Weights of a small GPT-style language model, trained from scratch on English Wikipedia.
Size: 3 heads of 32, 1.21M parameters.
Training: a variant of SOAP for these matrices, 147M tokens, 4634 steps.
Each number is 500 + 50 x the weight over its row's rms, rounded and kept within 0 to 999. Layers, rows and columns count from 0. Numbers have three digits each. The size before them is the row's rms in percent of the matrix's.

# k: layer 6 attention key, 96x96, rms 0.0527, rows 40-95, columns 48-95
# q: layer 6 attention query, 96x96, rms 0.0532, rows 41-95, columns 48-95
# v: layer 6 attention value, 96x96, rms 0.0529, rows 32-95, columns 48-95
# o: layer 6 attention output (transposed), 96x96, rms 0.0663, rows 32-95, columns 48-95
# up: layer 6 MLP up, 384x96, rms 0.0754, rows 0-8, columns 48-95
# down: layer 6 MLP down (transposed), 384x96, rms 0.0759, rows 0-8, columns 48-95
k40 086:527483485430520541570617453499581433501485510513465560462464547543628516485480425551448409503471433435532516512562540522535353469543537496557509
q41 083:539503481539513425499465543505543502518485487510498513514579521457469485498465442499481574583475520562567471477450529487600513441527551551470498
k41 082:565533450498485427490445524528534568553553462449553531525530507541459469534453414455454615525510498483560457524505489466515532436477548479431538
q42 084:553437527516471475535457468472457518463389509444487503503486499511504495365566497484574552481605490469495535626509505562513551436428507501534451
k42 081:560479458497472541513462462504441511405406506413468458494451466501517510387556462512513476481607502473583553633546492569444554520447456446553432
q43 091:491496518420465476573510554548464484487543500460501594498516485406557560467506453551498532583537520503538390525492525525451403503502419471513469
k43 082:404496555484472524562475530527481467459485481544479536486496492477583584529522467572485491619585567475497447477494519507481415510463391486548427
q44 093:449531448523470430584525493543418515508449488535487435530610554513594531475533456556544485556472437573456441425522507563506572452602551490455483
k44 097:517479508560526473550545451516445475535469511581476463528542547551524500461453546548463494560558518593495416422486455593466540416545554552502522
q45 078:528461509430471398479504618558518473495451546449477533557557492425476483450496497582365457533421566558424570563538459524526494555449526482567615
k45 076:492496478536456435447569586564473515512469541463476520594525488466480496501454542527380479540464553563432588569536469474467502521469563421548586
q46 087:563504551422441496521524621543447558515461529438547546514487566465467554492612513478500590488421385494491486411515523459402537468470565597459495
k46 081:526467551460491497521532596555435547480434548514494491440559552465494545472601544429459563482404489514554500391503514559425510504494567612528503
q47 082:541439559431515517387490525527601623567468511474419416390471522564544520503449376461415533558547472512639552478464486542441421540481497483445545
k47 085:471517521489492478458546483484583568605419438466442442449468539584555582516427406495432482480565442573587494432533480499419439500534539483512456
q48 095:565505485518402498515528516550559473536455524531546395527498503515415566502534432423453464441628557460442486538421489500565550470468567555515451
k48 092:567549526514433515515423540537537433557458572424555455501527459455440557479575456388507439382615537429443516534489476464531592490446581553447513
q49 087:504514511613593488492490514499548480465527434439510519459522480615547460446466476537516528399490530562458453525467485488408434464474459525524591
k49 092:461526489538546459450455520394565509402485450440563503447519469567582489418545482551569592400521519568454520427458515476473471474436495515506568
q50 080:525541521505487485531531436576486507479426571441516412535539535463514443490539475473557475434596446514542496430491498476498569481538441498452483
k50 077:595547513538570490519582403527408501425459501486504352522520571532473486501501511505498453424554498509557539417466508518463524445562435523505473
q51 092:510508485527546486461477511496528458483526514557531535400433545614490508504486445535509473545434414508491588527489444457600517495442438592556563
k51 090:481503477561519441496453525583539540503526506486579579470456475560536505473495469459588515553373373536502578512500460480559498467426472487448488
q52 092:476508521472485498435625457512518462520528523549419547505484554450544506535512466569631406505542462448449461502472503511511449521560475447460551
k52 090:483528487489516431482545439560424472508523491507448544481499524425517521536505425551644410466469493497404406555511537477478472487574496446464591
q53 091:547500570494515554550406403421501464511518483549500451468605518473513436435488509430411503485464519558510489483567517510500575508461600509418466
k53 094:569450618469517557547424461445445539496560485546571422396587454494494489420472531498453581444479549617464572524492458590497511524511595414436439
q54 082:532479484401525507589550513492459492535457658530457430447517535507488552507526467428539520546385493445463523481510539576331565516439426522494441
k54 082:496515492511490519531562562460434473540457587584476465471504536629479566486446476469485462566464525476491545505496537590321536523439449546568446
q55 083:500509488516503528499544459534491588466484548593607502542417381494445490474512513502387517485479519550552536497443438393571503520519423468397463
k55 083:503520529538548522509570463565482507518453485502522548623493519510423446517470511484396432383544583574585459505485452407548478469467480562481496
q56 091:463476541432548540467543512529568512460457444516459571598420433577530541407425428478463618574501409485443535531585507481506482588484488559551439
k56 090:428452449452543539489535442520580503502507453473572597542494453586552474406528418501456569534472419500481483525611546510424436563530477540505424
q57 091:582531530472526547497495560614540543496515536434476450513520491512553429537473453405503474383481483539528520565487505615462501501511459632452515
k57 087:534496480492513523500446525592523531478466550443497505487515463569548510557483466498483421444479512549569570527497511598448502444543428599520571
q58 087:504468512506541510545449563464549479510586458544480418460528469594491509519510400546452507470570490515450504552430453489483560507532537601578491
k58 083:446451484486472480497352567437564496522545492494489445479521455541518512566614421529506523479507448524511527443533486443536562507557545546503477
q59 091:551474537456514481558530432442552529439509612578538517488501500547464521474504578457500547552595435485462488528506477530452426553499421483536508
k59 091:556483525427478407574494448472526497568477556509520596479549512525532490503518567462554469501547441493538470601567458478492452490468374561534456
q60 088:510452420496499528512543451470493415491462444500525513504466506629458385483546560421409504487484617471591508496510534454404459415575505499517420
k60 086:498540463523510521542504488493485412434461445548497481499397501530463437528624533394462600528474544473587530479529561431515443483555487506450426
q61 079:554438488527453576428433516454479473529445520532523532547575482558453552437572497523539518407471450564458543527535518543458446530573501521407547
k61 073:478443482512481561482443444444488482470443577501474489490572468517459567485498555490498482496492527502482504470526588546471456532559541473431609
q62 090:576538548535519562474466525521507615468464537455497457509483452514538430500489496509530527476426519470519578502492564488488525526470517439487479
k62 095:545529598518549600458513489524486514542435467458429498467495495511529476503384505561460464434453568484532565555492502552448521496447504510546511
q63 085:475532545539464471478441482520455501460466549467574526580574434614541561522483551486529515453529549464503517522531463491542537521583515442439491
k63 081:436502470538452475483505502573484485484545500504626458581508433590579548538489540519521507447495508455585515542497494469475642468524434457463480
v32 099:366487551576590504475492513527512475577512497518495443503465487440479493433390590605539461516500410542476504550554463534610459504530506472553461
o32 107:553594426458474464485521503550494568411431453463561579563496493606504553543499470405505474462506557533611430475493519466449519507490466451445570
v33 104:499568446465422445589478521606512455534487474483452431451477458488473476501501554593505522408490556554523541456488498521574449476524553492519470
o33 103:572484551536587577481545483510465520528511563477507520528452603444502579457484513427480468520429465429437374568508547545487565585492550514499527
v34 096:388481438574487470525386516417491518588508457490535453466450529436423466544645460526525491464509530475561516531484469536551526569483444500436451
o34 100:650469464465482483483525459444476530502495549512446548454509380570586476502433523508529459503431465540473495469507494449423572472461472523517544
v35 093:476518539535545516492508564526482436534448432445484478487548418522525476594461558420520573452567440435418493537611466560559481505470587503615480
o35 103:506446470424505475471524490506509509562465489494539550533506497470490514430552452559468419391418516559619548509463471528540539489547503565432518
v36 103:434501534489473395481501475579471547515453528431603544443492492594485443527594497468451576482515480616500398465513529616534514493541487523558494
o36 100:642497494426543595504462523418531529494546458519352508538586441466554511542441510545554466532509430389504533580501482472547470441406550527552495
v37 095:522518551414556482604524452515576479537411471518542467459513519492475525503525549509518506493500482669541526533466492589493496544589456562458518
o37 097:530454548552523498454510538500440504530525478483456500579449508510504506458511465510538460435521528341463452433548492442453462559450498433475561
v38 090:519531488498509461451545489466422523540631607493448491464498570485528499420571436512529525565523556473524454519519481564610464428476512491540522
o38 092:550489542481564506496475412495518495481467513510575474577549426463496528618444462394459565486595426519421519476394433450451524455548554526486462
v39 090:544598580522451522470560521498490547449516506516480536550416460484467464528573499448457562510545451503464548469502445552464466574547557418487547
o39 094:416358515604600523543466454513557395487508462443470426458539466520522531464490448575602510528456541486559524560434550392490512457510498431507499
v40 097:486379480576522463594478604599445565465529581495491473506431442458521534547462453486483536421462406428555438497604490561479488483578463524486519
o40 092:469564489456400540436520486409570373510486416436492531550469561580440491524493514634508502576515512530493575494495504437554479603490584590511531
v41 102:409488535533567534536512474419517408537432507572467493579458524499451486504452559430563474530546486560444421468584496503451524569385534534463466
o41 112:624374571497445460422553481548480494421516485439552477438571551500546468423514393519460537478477553498472542504427489505503492469484455493521501
v42 095:560424409480500382584412453538568580535458513505544472504492561509560523523524504472457598484481573544440486586523499455435449390546529482613531
o42 100:495550546417516584513591521544514430477517535537464669528539475516437425537450486496505382513455407485534529416481464534557596553404457572484499
v43 092:459498497444549473387451556407485513427449510473425514589574533484461422499502533468502444478419529541520500523517581451553468524484463416538467
o43 101:532545567562489530519496438603525504543539519488589518378490446497453541508559508478426545514507497523505446502577405484492442495457598521490491
v44 096:509503514421524556466437568497537465505504398530481464556435421489464583535518518554518451372463528427494491386539545558569452564518471567556508
o44 109:519592479524487494370510464497554544571461528468540443449561518500582485437516439555497583475544506544512439563505576518450546466561576450578527
v45 102:512511448466494496386505486443611529639507560533555493479476502595499571530556520503576577437469503629489443480510515471432574544555532497535505
o45 097:543596497429526547524467514558441517516438450530484528590528550450491447450569471474407384457594500460543522550484448519571532407477542513487395
v46 091:499414558507453493439444507592516463510460464567545428407603520476455503516469415473463440528488531461489535520624494535448496509542462542532477
o46 095:545570393547508409476367491444526515499536533480443565521470478523569459561501514505451539540607469513565483477484461454528538475471533465507519
v47 103:591530483514475550471564558479431414549477503532498386501418570408459469535491356553511464562418478504498444541385501531501473483499497511522419
o47 111:405499578550531531530486484541532623485573508460548536494512504561495538504546570387446594481550493526519616422531503437473476531508594491471585
v48 100:512486413522542474463519467511515538549504567388398557455444487542447519465583586527585433564489534571498538540442460550481477503541497474504429
o48 111:587460558500452511554445427470447446523514420573511388479570553512444473511484437425446556490487526448517548513555590488498576479408526407481512
v49 096:462391487517504537526550579558525557525473517570480420464456538531533467468455494583483535522497444501534529490470545548486453572508533468580502
o49 102:524685486615500499479501484503439482472480445494457540503506542493450564528493521537509449497461654510448460554464596453528583468575460524548440
v50 086:505498527598417539572465523557452509520493537529484508595485500641488534456495519521537561580524513487491394558491485572464526481497459441430473
o50 093:499439478486565509464566436499558482436507448499464547350453497390484384528549513471467430451440527406467551507515548379512495490511453508520510
v51 094:502553481475546563420519496597545405556512574559579462489494454440456462475534471466463525540486582486535492468530496526456420533573373503393515
o51 099:491433522528479476477458542457501570339489460472502545445441507564542484556506466500551556453468445475348496525452562491500622502421603524505559
v52 098:452445509530478560508572508502580439540483465453618509478554479450524496570505511490445519529526500434479516542375570546526552524434469495517548
o52 103:466541488505564437499483463456375420462499553584416442486422527545520490493504468501498533503507507494540539522568404433383496505520529563465438
v53 100:596557399377515441612449465551563501533434604503406452496513495536454430492444553510492536551535464481485515475458485445479514525511518474495441
o53 103:444468558482547530433495493509479523492575470552493470511470540473522626561526492468573528502450540465484485467508448529552472482436543524498513
v54 098:523608570428524521534451503372510513489435523502553607454516497578577522456463495490508475446493469404525458453502506598555544454431500502506481
o54 108:478418416494428514434518552522417551536497497457439420628536516395419434571425530568472472481463488577440534492460443412448466494600510466467459
v55 096:525490483498465520611508537499425520529582508451528572519583509522524449459537443465488540463489461453502498482566485419540456573557622476490511
o55 099:516489562535557508392487507423536493448500539520591509564410429537448509549470540523490417477469459492517553543462535524411444431547478577574514
v56 110:466466558510427555544453447415451445503519544568608486547474625465600551429518534564496486476449490536382536509404520503436495545485541506378528
o56 108:481505463672573477482616512556436556485402507463483464464567397484407428519553495467477496512501497536572555395536476453529528522522518435567508
v57 108:469522471473493431508451536519396501610448499401485455520462433532535481463550573421500519439430552530482553580435536484520476553566530469463408
o57 108:523532556515492405543513419478522564497553440549498538567599560515469579524483482584537473399501423518547478407497407570514506415439492501535466
v58 103:532496529501524542459529545561519466514520457537531534488449538435557600534489539413442544526433489443469509422568495438511569457464531425489473
o58 113:424517437483446515483492478418464603487430578473535524448520473590480417467465543522554470488559559523406380552445474501528488511462397579494532
v59 085:484425539533435486446549442595547519459453505419530565524521457589507506443529407513566420544494534454496547560541505485430542471445504531458536
o59 087:506554459511524405587428557421484465525531516566526454466499501436574445521386525486442492534479494554539508520466497433583573556569490485486563
v60 091:517397516491447569541504509501415452448559475505509519417506465572491568481505514468527530520512561578465426516449511467575418495463524412530500
o60 100:461488445547445512558467421558512570524441589491504407515456499483520482463507488530518469422449486445469520508482591565484550430483521480450546
v61 105:458528611466438499540557562487493396424508472456504497530417530475474480491491409502464498500505548505568518584497463538406637492543508466623466
o61 104:530513395543592468489436450483509598493526503574530409458572469513479555554520531463498503489497496464421546423451551513588449532588416536418489
v62 092:420493508474437412567623441559456560495433463511543484606647512518576543492511513545502530585557507503548575499518486527489477484511501437596466
o62 096:493478484529547472433444554458542444457562497572499515479427511469433419478495465499482479465446452518557473523467528452572532552500530479461457
v63 099:544506511518455477413528590530535546455477436498478526502593463478490439625549603498529530504481550531484541476563418427426461503429452568425583
o63 101:480433495527487506535526425424536466493462546512481510456438547470542504369450385552432482562588548502533469417488538519461522502504518478529525
q64 113:493573551521454438562480498476495510523517345434441481455424560609511436475540519467495475541562555461541466426531591455486564440498458488481415
k64 114:537482442529551554456548479470420562500440408550510503412524491496440407472637536458524511502510549457543409449504585422493597471583556490445514
q65 121:511460491459516484505480535644551506479525450472401542487508565513506570411571398556515508596520531529495460537492469559514437482520475549512554
k65 123:421509467507526529578489594484486555567467490455429522499515538539490492412555395460551539534482530496460463549525538460481521518488407488481524
q66 125:459459496486408451493474569469364537394571472528544546515454451547626481470498483529538582477522520432451474489449474515467547524497497477584603
k66 123:425520377507553467383430560493528548458524491491562495465469499461571461456447540538503554538560485418493452571491473520402443569512394572617538
q67 128:461547502411588471421541485426411576560459545519475534418526545481555558527560580499555506502414508481544460478641450512453457483502510477473534
k67 126:466533526487508563474587578481457499504484479550403497470455483505585610456539568485536424501392469524456467422472578518467512435540494556522535
q68 119:547514526471497514465456428576532517527469533537482511506494477450475428539484552471405488461504635422472558495471492490425509436563553510473496
k68 121:504536502545448526556545452560464506393475474534469529502487503398548424502617483483424549545517507501532585498525581518442468556531460474467533
q69 107:360561438510522416481409479560504466484503493557473507590597542501647616480552513541501502584539486434481501514521461521418522513500542469529490
k69 107:404473509580467505484418519509404521487573522616520550531516509471503516491461472549633492503443500615527416419479528468563561527591421490589470
q70 128:531458570557454468426475521523504575485462517470412369486597451539479578537565547500523473434580484504436526498538485506535491472554551486559496
k70 128:619471569529534452458600521467412481555410561442518434561472509484562540470506486546508497513531507552519499472512502492476598446495478446527484
q71 110:489481466475466565515509465458483478459508430471464523554574463551453432507533536502392514521534545582465454548551531532510437534558478592537534
k71 110:466522401479512508507435457386602456476514414519493475482467460526455538467576534513529561595563585517486479468495626494554460489490529531503455
q72 117:505497554488524528477578451468522479450558494504482586544510474525566444592500537546492523455544513509515503512532391440543526525599442421437479
k72 118:531449470526502510483625492486467458481527446410446534568510538447517565556542510554512530515577458472399501520479497518536444524578504470473488
q73 111:410518483364426505539525511450476505495486550542501527470530445505419574551535519477389561540507567512530499504580407464562550495557441508506462
k73 117:572508465353398578461484468475521558525507481438442506615492592479486591460540555529453467529508506511529430537532504492517563466511517556500562
q74 126:522580462608512477449456510579481513510511507532566515482525428544498522496427491488439537429528508497585426366502402525486395451548530539537551
k74 129:535642502555534416406461474509525484477503411468509532531465494522507578477454515468504517505508619517586500500559471487539514444576560519485433
q75 124:513482524493512472456403593567461469616492536404461507450443455522474559528468428520487507450461452530533542496526520506379479488468601543403487
k75 123:458469553504500514451435458479462545457449536518462479478516512586523579429497480502464497475462430554423513557506508526448544552492647516465543
q76 124:474514543496529582462413435479607510465505475498435549431568480510489406434489425480575426458512543469496566562517480546488504551529524389587512
k76 123:465442459488508509536478462467584460559574433479501526437541445461553521540559500595495530527437467565542554531428487502471521474519504290483444
q77 119:540498462479514419484625507379587507423459503478446526454504528540465592509513484472434516442424554494445555504490519554445394564377466479554525
k77 114:503535450398542528557570467474528449535541526547517456497417512484514568546475571436560463552502544467425479503507555423477412509394469462556513
q78 120:505463509547417438471405529449494509474421567588573466557441511560466525561519550500450480475428508428559465549526537511520561425502605511454536
k78 121:454438519558512459504520566496553524530546539578591438587487476469529570478532548398482498447498412449570580524518544550444467389563566496525506
q79 114:448509451484505477531553535523547560558520464444483573519420407480519517442410528568505499548519534491451453487492525484570505536407468435436569
k79 117:412474514486508527498587492544569501483457527423502514490481550567520447450467466525487480566556465463492444439509482480466519589498540479475510
q80 119:517542515432547519459486394496448483465465462493441449456443365550476597464523632589494482524441555455505475591461485456521502525399564471526472
k80 120:474436552449551510502468389538474484498499461493458521530472456506427573522458507481541558541434454376592485531461479427585486518370550516506511
q81 122:546543542479525543607440504482540432533542569599528562495498488487411491564539532454567555537485474518393390446439523555427497485515507483485450
k81 122:446445561412531500569462470515535420469633548437495449495580593480444458538539571488587424557417486559410530492495466499428528470562487560479473
q82 115:413560459477559468480554485494445456530468508405496533569422496635391496515530609455562456517513472401462511562518505535532541482493572619512491
k82 118:486524484466516549595473464516410437464518534391526536565479503552497551457523535479523624510409473403411502552555515465470488543577522559497534
q83 111:509439421476567509576497524509515553450517488607524485519500501503428477379471553448463540496525556473545531516506452563482505486441543497430400
k83 116:533494490415522566470475552590408553336556415559547461524443493530522524425541487466461531500514503579494516595437511549500497398503491499390424
q84 125:596465496522501492479488457462571348432512515500487469506523536609593511551489481516581448465543524433508489480467476572485433406415444530423462
k84 121:565399471526428431552516465472591483551475451529471568477440481511587519479511465446548503417560465434493563471487514533479548438537471538512559
q85 121:459525475459538555478513427478589560490478515539470402509508511529512462482535536468495462481483507553507558430495482473564440528556472341491553
k85 124:453452501494525513503571372526537562492476464490438473456528517527443526488505460574434491432482545532469499413534562522471439475550620402441506
q86 110:502443545521564490438516546412444597571486511517531483466508429571477484551516501527531456592542539500467495469566545489456474495572475486498477
k86 108:471516424591504444531455514588517424464409428502535508444557462486505550531497488513604475565515532485465544506537585495434518510526510522506443
q87 122:558492499545516444557429482518523467521495525499543507402475469585575517456529536437480530531426484497558514649497432443527550480483466499479555
k87 123:543437515512543589539454533519556414446437487516471534493496498531530533488464546559479571478476460564594471561475541511441487451450445476482444
q88 120:437499489549446409564539500507535417494513555547428517542506446537524510512546487549481489514549535479447500457529554497494499473597504539448550
k88 120:495543432529503410461504464489461488604522486517472551574429498484552570381476424500465451568563485529409490550520408473513471406565484505475517
q89 118:524523493485531473497477430494460522527466490585508478510481480546535412585535453492463455554478420623478564458611481624490517430443422530525481
k89 117:580535539501500517517442440438527584484548502595439537475508441499459472543435435488515474593504493499506574412580498574451526494538502535539479
q90 125:476587456506504556536539428478520451511473471512544586499470528476518459514544604623530476486532553407472451575544581469511426479526531452487566
k90 121:517556569579634403548498440531496452492445484540461489542446548416465477523574552462493514511391552394429464544487556516492442473552428506495505
q91 118:552513479464570533531507444494512559549487518507633573450487458476503509593518448544454481532466395436443606385459491443578487473517484507544468
k91 119:480520518448511474549497503501518513496509510491526625443394506442539511561513490493408500499429523477449472479430379470518477522482522548543465
q92 119:476540508436478430539451509446507530563522527504534445509505464540482573557466381377464456425539605444558497490412478507479425535596488486488429
k92 120:502545489482518472455485456513505554536507530517523475492605477523526538563502503423517487451542448568624483534410510397416449480524482540416537
q93 118:507534519494543429576572483509488557397440635441494513504477559519476476452537480515470406443631501496477503501469495457428515477485482492620409
k93 119:463519421539545462538498522464437552393445563518544425484525486574506571564579485413405387374603527485525548483475505438522472579504422472544510
q94 118:530543489568499584429500518538471559481494460536570529464527556462510547444499520520510480448554545413430488439485462547563482601526372496458471
k94 119:545411428445560508482488410456510442395478411489537457502467531476547471529482467527580519428462541503412463475506459522555559594549418541511436
q95 120:489429580524474469393470408508506457476525531490509566641418491486469442504406574460506538574547412494512498593476546465502397492472405407469461
k95 120:487492534506557436563505417518471457547503411534532576561540501429540509482499482555447545483604489560551460587533492367478450549534424571490460
v64 107:558511438487485554473534494433558452530519510492547571512499488452499528518438654492435509516531539505456518447441557538485558513529515538341468
o64 096:580458579522398459585421506497549451511523430453475491491481474498442515557484546538477488492447465415474437462441495532572485604508452466450518
v65 102:496593551553523490500471516538472523459542499464362508494494437544500516479460520418608493504599467494488486428477568469481503525490535475373594
o65 095:539560521500467484506489530413532506480455569627481540416452517531523522552469510495517517546552515486429590430517454452579487562431494525626464
v66 105:475413461458446377500590484542513501507508586509473541449532436494546483467496406554496577504539541516433464471423553567505464463514561536459476
o66 091:559537527435476494514540479440514638531479547453476563485557489517565523564484491659551393483564512532542469540554546492500504527445436487480460
v67 100:508514561481511490439561501571628515482544490478475508519615506476486536523472443450522530559588492484547583430561539503437455527489486528484500
o67 091:534578419557609531420443544564503490430490525512436601444435548488496511533504562505483497499395507469452504513423593491637446474546581440479481
v68 103:610513445492447528512471519522399482479521461631455539488535487515501511508474537532443521547508461552426492452407563446553444530440549461591468
o68 099:487536543450502402415410538421519462491441497530535560573653454481446524500452519524493444557524532618502461538520436472601456506534578475508532
v69 101:472550564412540470584479466513453580543482516489559516418430484452475456549573422513452508456503469524456527478468575500502542512575503522538459
o69 095:499504523468444557485560418450511398499546420431545541416499482571548514503489532607482558517553504530547596521521472543554565445470480538610436
v70 111:475446452534552419529571479532563503383484567430560516480600490516452439481636550472521400595492499570543492580448478548442464477475560435529548
o70 105:542616504510500446359510482546491547531414507469503429498563485472508482505485478509515471486502485465616422509525499476452527505552556403566536
v71 098:519475451472520449519497540523448550471478498447410445428514468539510415586489596477415506480488513481503490587584459517495450405553483569483478
o71 088:454489549494605534544571514445467491441603569586561503526460495540551429497537572486461426531492480495579457466419589546411481487558512492514524
v72 100:481468560629529554548532537526464622463523526499405555486535573442453468503408512513593516498509560461560477521411509502471472460525486474517421
o72 097:457557475432471470454605485513480518512511473552418503463426519462464516475484438515448505449515514520499454412433523475535494517491464553458475
v73 104:495481489576508462554469541465542516417547462553520495490609519503442498515424472544457496488470454471536423589580530434467426433530459543429588
o73 095:477575491512551566482533496440522635436418487551440613578474406516518512469539513520484550494554481449526432542450474535580460476464555468619474
v74 100:548526531434562643418471481466478503513593509501525516560529487510525435373523484537476469487562518436535532525500512492477537495451514456537515
o74 096:484501445547452523485472477462471443584441449535445562523515585501468415528538568417523575472446466468474614443515435529428462428416624468493508
v75 101:484459451519494490448467533501521603512431582488462448603536555520529531450508449454450565468481464509528414515550539494496536565568409522465493
o75 100:500387615488604558454502484564439498446540510502552434522471501467539469583494480548486586501511547440438416520472481465420444509485573510627525
v76 099:525472483528569517512407468376596584564494519491578444597424536482511486495555528538525523468524573498453436563476439526487578556435450489509481
o76 099:403406546471453554475499577498517516488407488462513409454482479530549580406518492460530495475469540457473514436481552579515384535445529499484571
v77 101:531505531453519437581516517614522464457478464463477512451468438526442469542471637523523529488595495506505540521581505594598537553545436519363495
o77 101:496586600580523414417478545541451491552492567484428506495535475495451530534483456470482471497505473571567533563467507439465495586391544515567591
v78 100:504480481500556514525547452477610553514499489484452485440462553522529565504597449437573551495574545600463545557425459529534518551529585557544536
o78 091:525601495505388553527430535561582524497459533558555521448535473527550549531488562601598555431461451542481474470528560507492476528506504521478515
v79 096:568500565526428452485519521536386519495506494465537530476478437515523479460546567485508562442462521537509451485409534508527449521522539471605495
o79 095:472471548476541450543484561483460487472437519463436510592388549531494587580481491503427434626539469595528508518492441404489488508549489449466525
v80 112:563540496436471455557535542500562503473427623478576458497486538518479432495445461573619575544431547567523403534524529510409460502513572399382522
o80 108:516544497497497414420481442495444466513478465420438450499505505490539621525477427598504464423500491537516460543465511580421498486550458524610442
v81 101:512492457420494460565543460514543434415500515629457575511542460586534526488592553433448469477508570578512524478526481471501524567460429446476587
o81 105:533597544512390501529486551564506572608497463481477602491592496547399491449457509442457441437594584586589507449497538560508435407586524446481471
v82 093:495541535605553495508473517476657458429402534511501506431429459502508569531403494514443543449498506487482497491509513595545490489406434504453610
o82 090:512551513427491484449408491460560547378588533475547565539415456480452489503544429508398506544488470433510536523568582436460487480506590515541458
v83 118:543518498624433524491557559539622499428510509469465513442431571472461646426429554478492463482428455545426463507502500481585396521525540465481470
o83 109:497509504474548407369456568506452512588542526540533418419459405490489513603514429597544552515498454501523537505506480507558528500554523489509481
v84 098:514533455424403506560559491373417478465548510455546555454437432496509510473411481468576604417465526514562487500445476408527529427474596524472537
o84 094:477503571466423399459477541450492463458603434469498560459573527527468502498510482491541452557494465447437490490536462647478464497457440480530518
v85 099:555510491496557363503416448497441473575484374437589582446478523428475584493493573492485461470427491582512552509508563548546427519531520544474519
o85 089:517518520431539560501473487497493384500481593403532427589508494504531480513528512413415560557409518493523546608538424475554488591446456534472476
v86 102:423589437433487386462462510473502496441481546502454521563518505540546498442517558465490434490434537507555564509659512412540428485494576450482385
o86 096:530486457515530552446468535553421577521417478477498537464526466517469501476444558516477499648550473469501477416468500451497482615458505542527578
v87 091:487480490467603420470461516462461570418633518505460439529459467548477475518455488541475549492459489462575510585484587556522523468470467489456538
o87 084:440569471604473501461454503437498502438606513552564589459406451450532527461445458532408494500443541465643593502498485482492494418485534551586476
v88 109:449491405527494584523448504527406571513452513533485523528445525467414568462466444591537604417456412569496484530587514427511468512501494497537453
o88 093:478485448523444443494493481478451509460542534602513384528494423521533444512450468468527593590474438555475554513560463552447449510578514498512540
v89 095:508540533517383454518527448481532516527529406510563575447529469483523505518496481463439440530515494409469522568443418540527541560471533592420449
o89 092:540430519482500496479476493535522411534481569501463587539536551458471416552498347554469545445529561395468539461515556584564557534421556474520504
v90 103:464580522467470541434527427487481536454516543472517542488530530460508414502480449482448450417452520559503423563459551517457542413530504516498481
o90 097:454441530494466477487675457459470492527522562489520479522430561419536552516453552468545517486552663500552401439528469480404482495498598562521456
v91 115:521501496439491523433481419431579558497410549508471556532541469568536544488484617453499501525475466534494464516482504369442561528512544395463525
o91 103:464529454484558563452511556423518521422491474438586465504482438452457537427513467497584564404522513533395495418483490549487494490530470501485529
v92 107:462504603566448557468510556398561605604481476507511493460379463525557436575534576467496473465435545544486517481478481474441547539504404558472490
o92 102:486431617580521560479497460548567463509533501549472457488503522519471487460552478480472512402517493384554582511450631473531500540505481460429428
v93 090:521568426466575466538583477545540567543484601525485586463519461507493441415403522521512519519524449431487494527465614543541504497550469468558434
o93 096:451436401586378518479451455451511553585404509494535599461465537486589482435521516541430509516454510513478482454530499504521409542524498507479489
v94 102:540430435412499371532541431520511546464536498449479482446498477472516486473542507596520469530488546578508612501454501562576628557542471554459462
o94 101:451460610556511479423562449502472504594508556487592539497491474474466558490536570513471478495465498503549528508431520388565473428523483423487435
v95 105:407547615454574523511561478499540526466533494574562464425489631462442493461465543510496562543524521528442474529507392526481507404509522455526482
o95 095:495582543554435593389580525475500461574503493560508525549418555430507590527535476573490501423501477416532478562542467458490478464519522489492586
up0 093:412452538463591502598490486574409464531435448455454395440469475555509514502449504482488526523513543525576509512497500469500493526448495556529555
down0 088:486528439449506386419590514576460453550427340443619474553539510487590493499534515491517504528462504499519552422553479490508451517492513392493440
up1 091:543517407486505518531548498548480531449626481493543578450424405469544548466469548454483543488403454576490536578509474555482549583536523510528549
down1 095:479538602499511454442440533492474534444459423526577424569508543510442552444473490483513481479542567470486468454511544438599560523500522479499448
up2 101:540539545425558548510528536409491527528416541539535488470616484514611391500544515459500490490482453518451514504479427572522591512526525543481551
down2 104:466589542562555368460496630466512452422542476540510445507477552470446570579462450463514615450578503470459597458463475394474514483439490453450505
up3 102:504506505445528509586480486512581500538520533425499517544433502553541524494432505562438431446425486602444410552536504490465458549638514519513446
down3 111:454540452472525529435489488475550639507495478489403529484557464484483454573508539548485566496437501440552519547541530502518453529463595512513595
up4 106:505421405512648464574456549520513656478459481515529446580437442512394485527468564501520492522471497467489480454581543554505493478415569429479539
down4 102:467512489457483415526462546551494468552575476345459476425548518529474536470532543466561549470576463570390557538563432559515515478502458473530551
up5 103:441613459521499463486497518568419499575461517511575471511521533519517480500424494560504445497438541435549606429535529447516468452445534472612549
down5 093:463495486448479584618491533469452516428497601418485571538530527463481501515514501459455561456600412565425438484542561488539553535586513507405457
up6 110:568509516510620588431466543502491511576490483497459386488413412482520434568601465482443499515480600537498515474437545494413466600472547445515538
down6 105:439476430465502471484549554655458443433543540505502545516526498506559483623414514462522515528457396518530420424582482517579603509573446454583526
up7 110:472528621572451477448503471467469495423557478492444553514462510567464381536456536580514507507620554513572530508558590450514542477461429489389584
down7 107:526564608396548414521432464525509511512446539478481413494456562422514478538517473520508531525480501491443485446560441537602565549446424512501540
up8 099:509577450516518465485479472457542488389527524485467548511561486505488447478501500530552554421522529459593491471462546511507538461457492627605599
down8 088:466464518470473532583460486502442390531480518468511510469479474552456528471540500515458520580518445413413540441582520493603497505518604505431482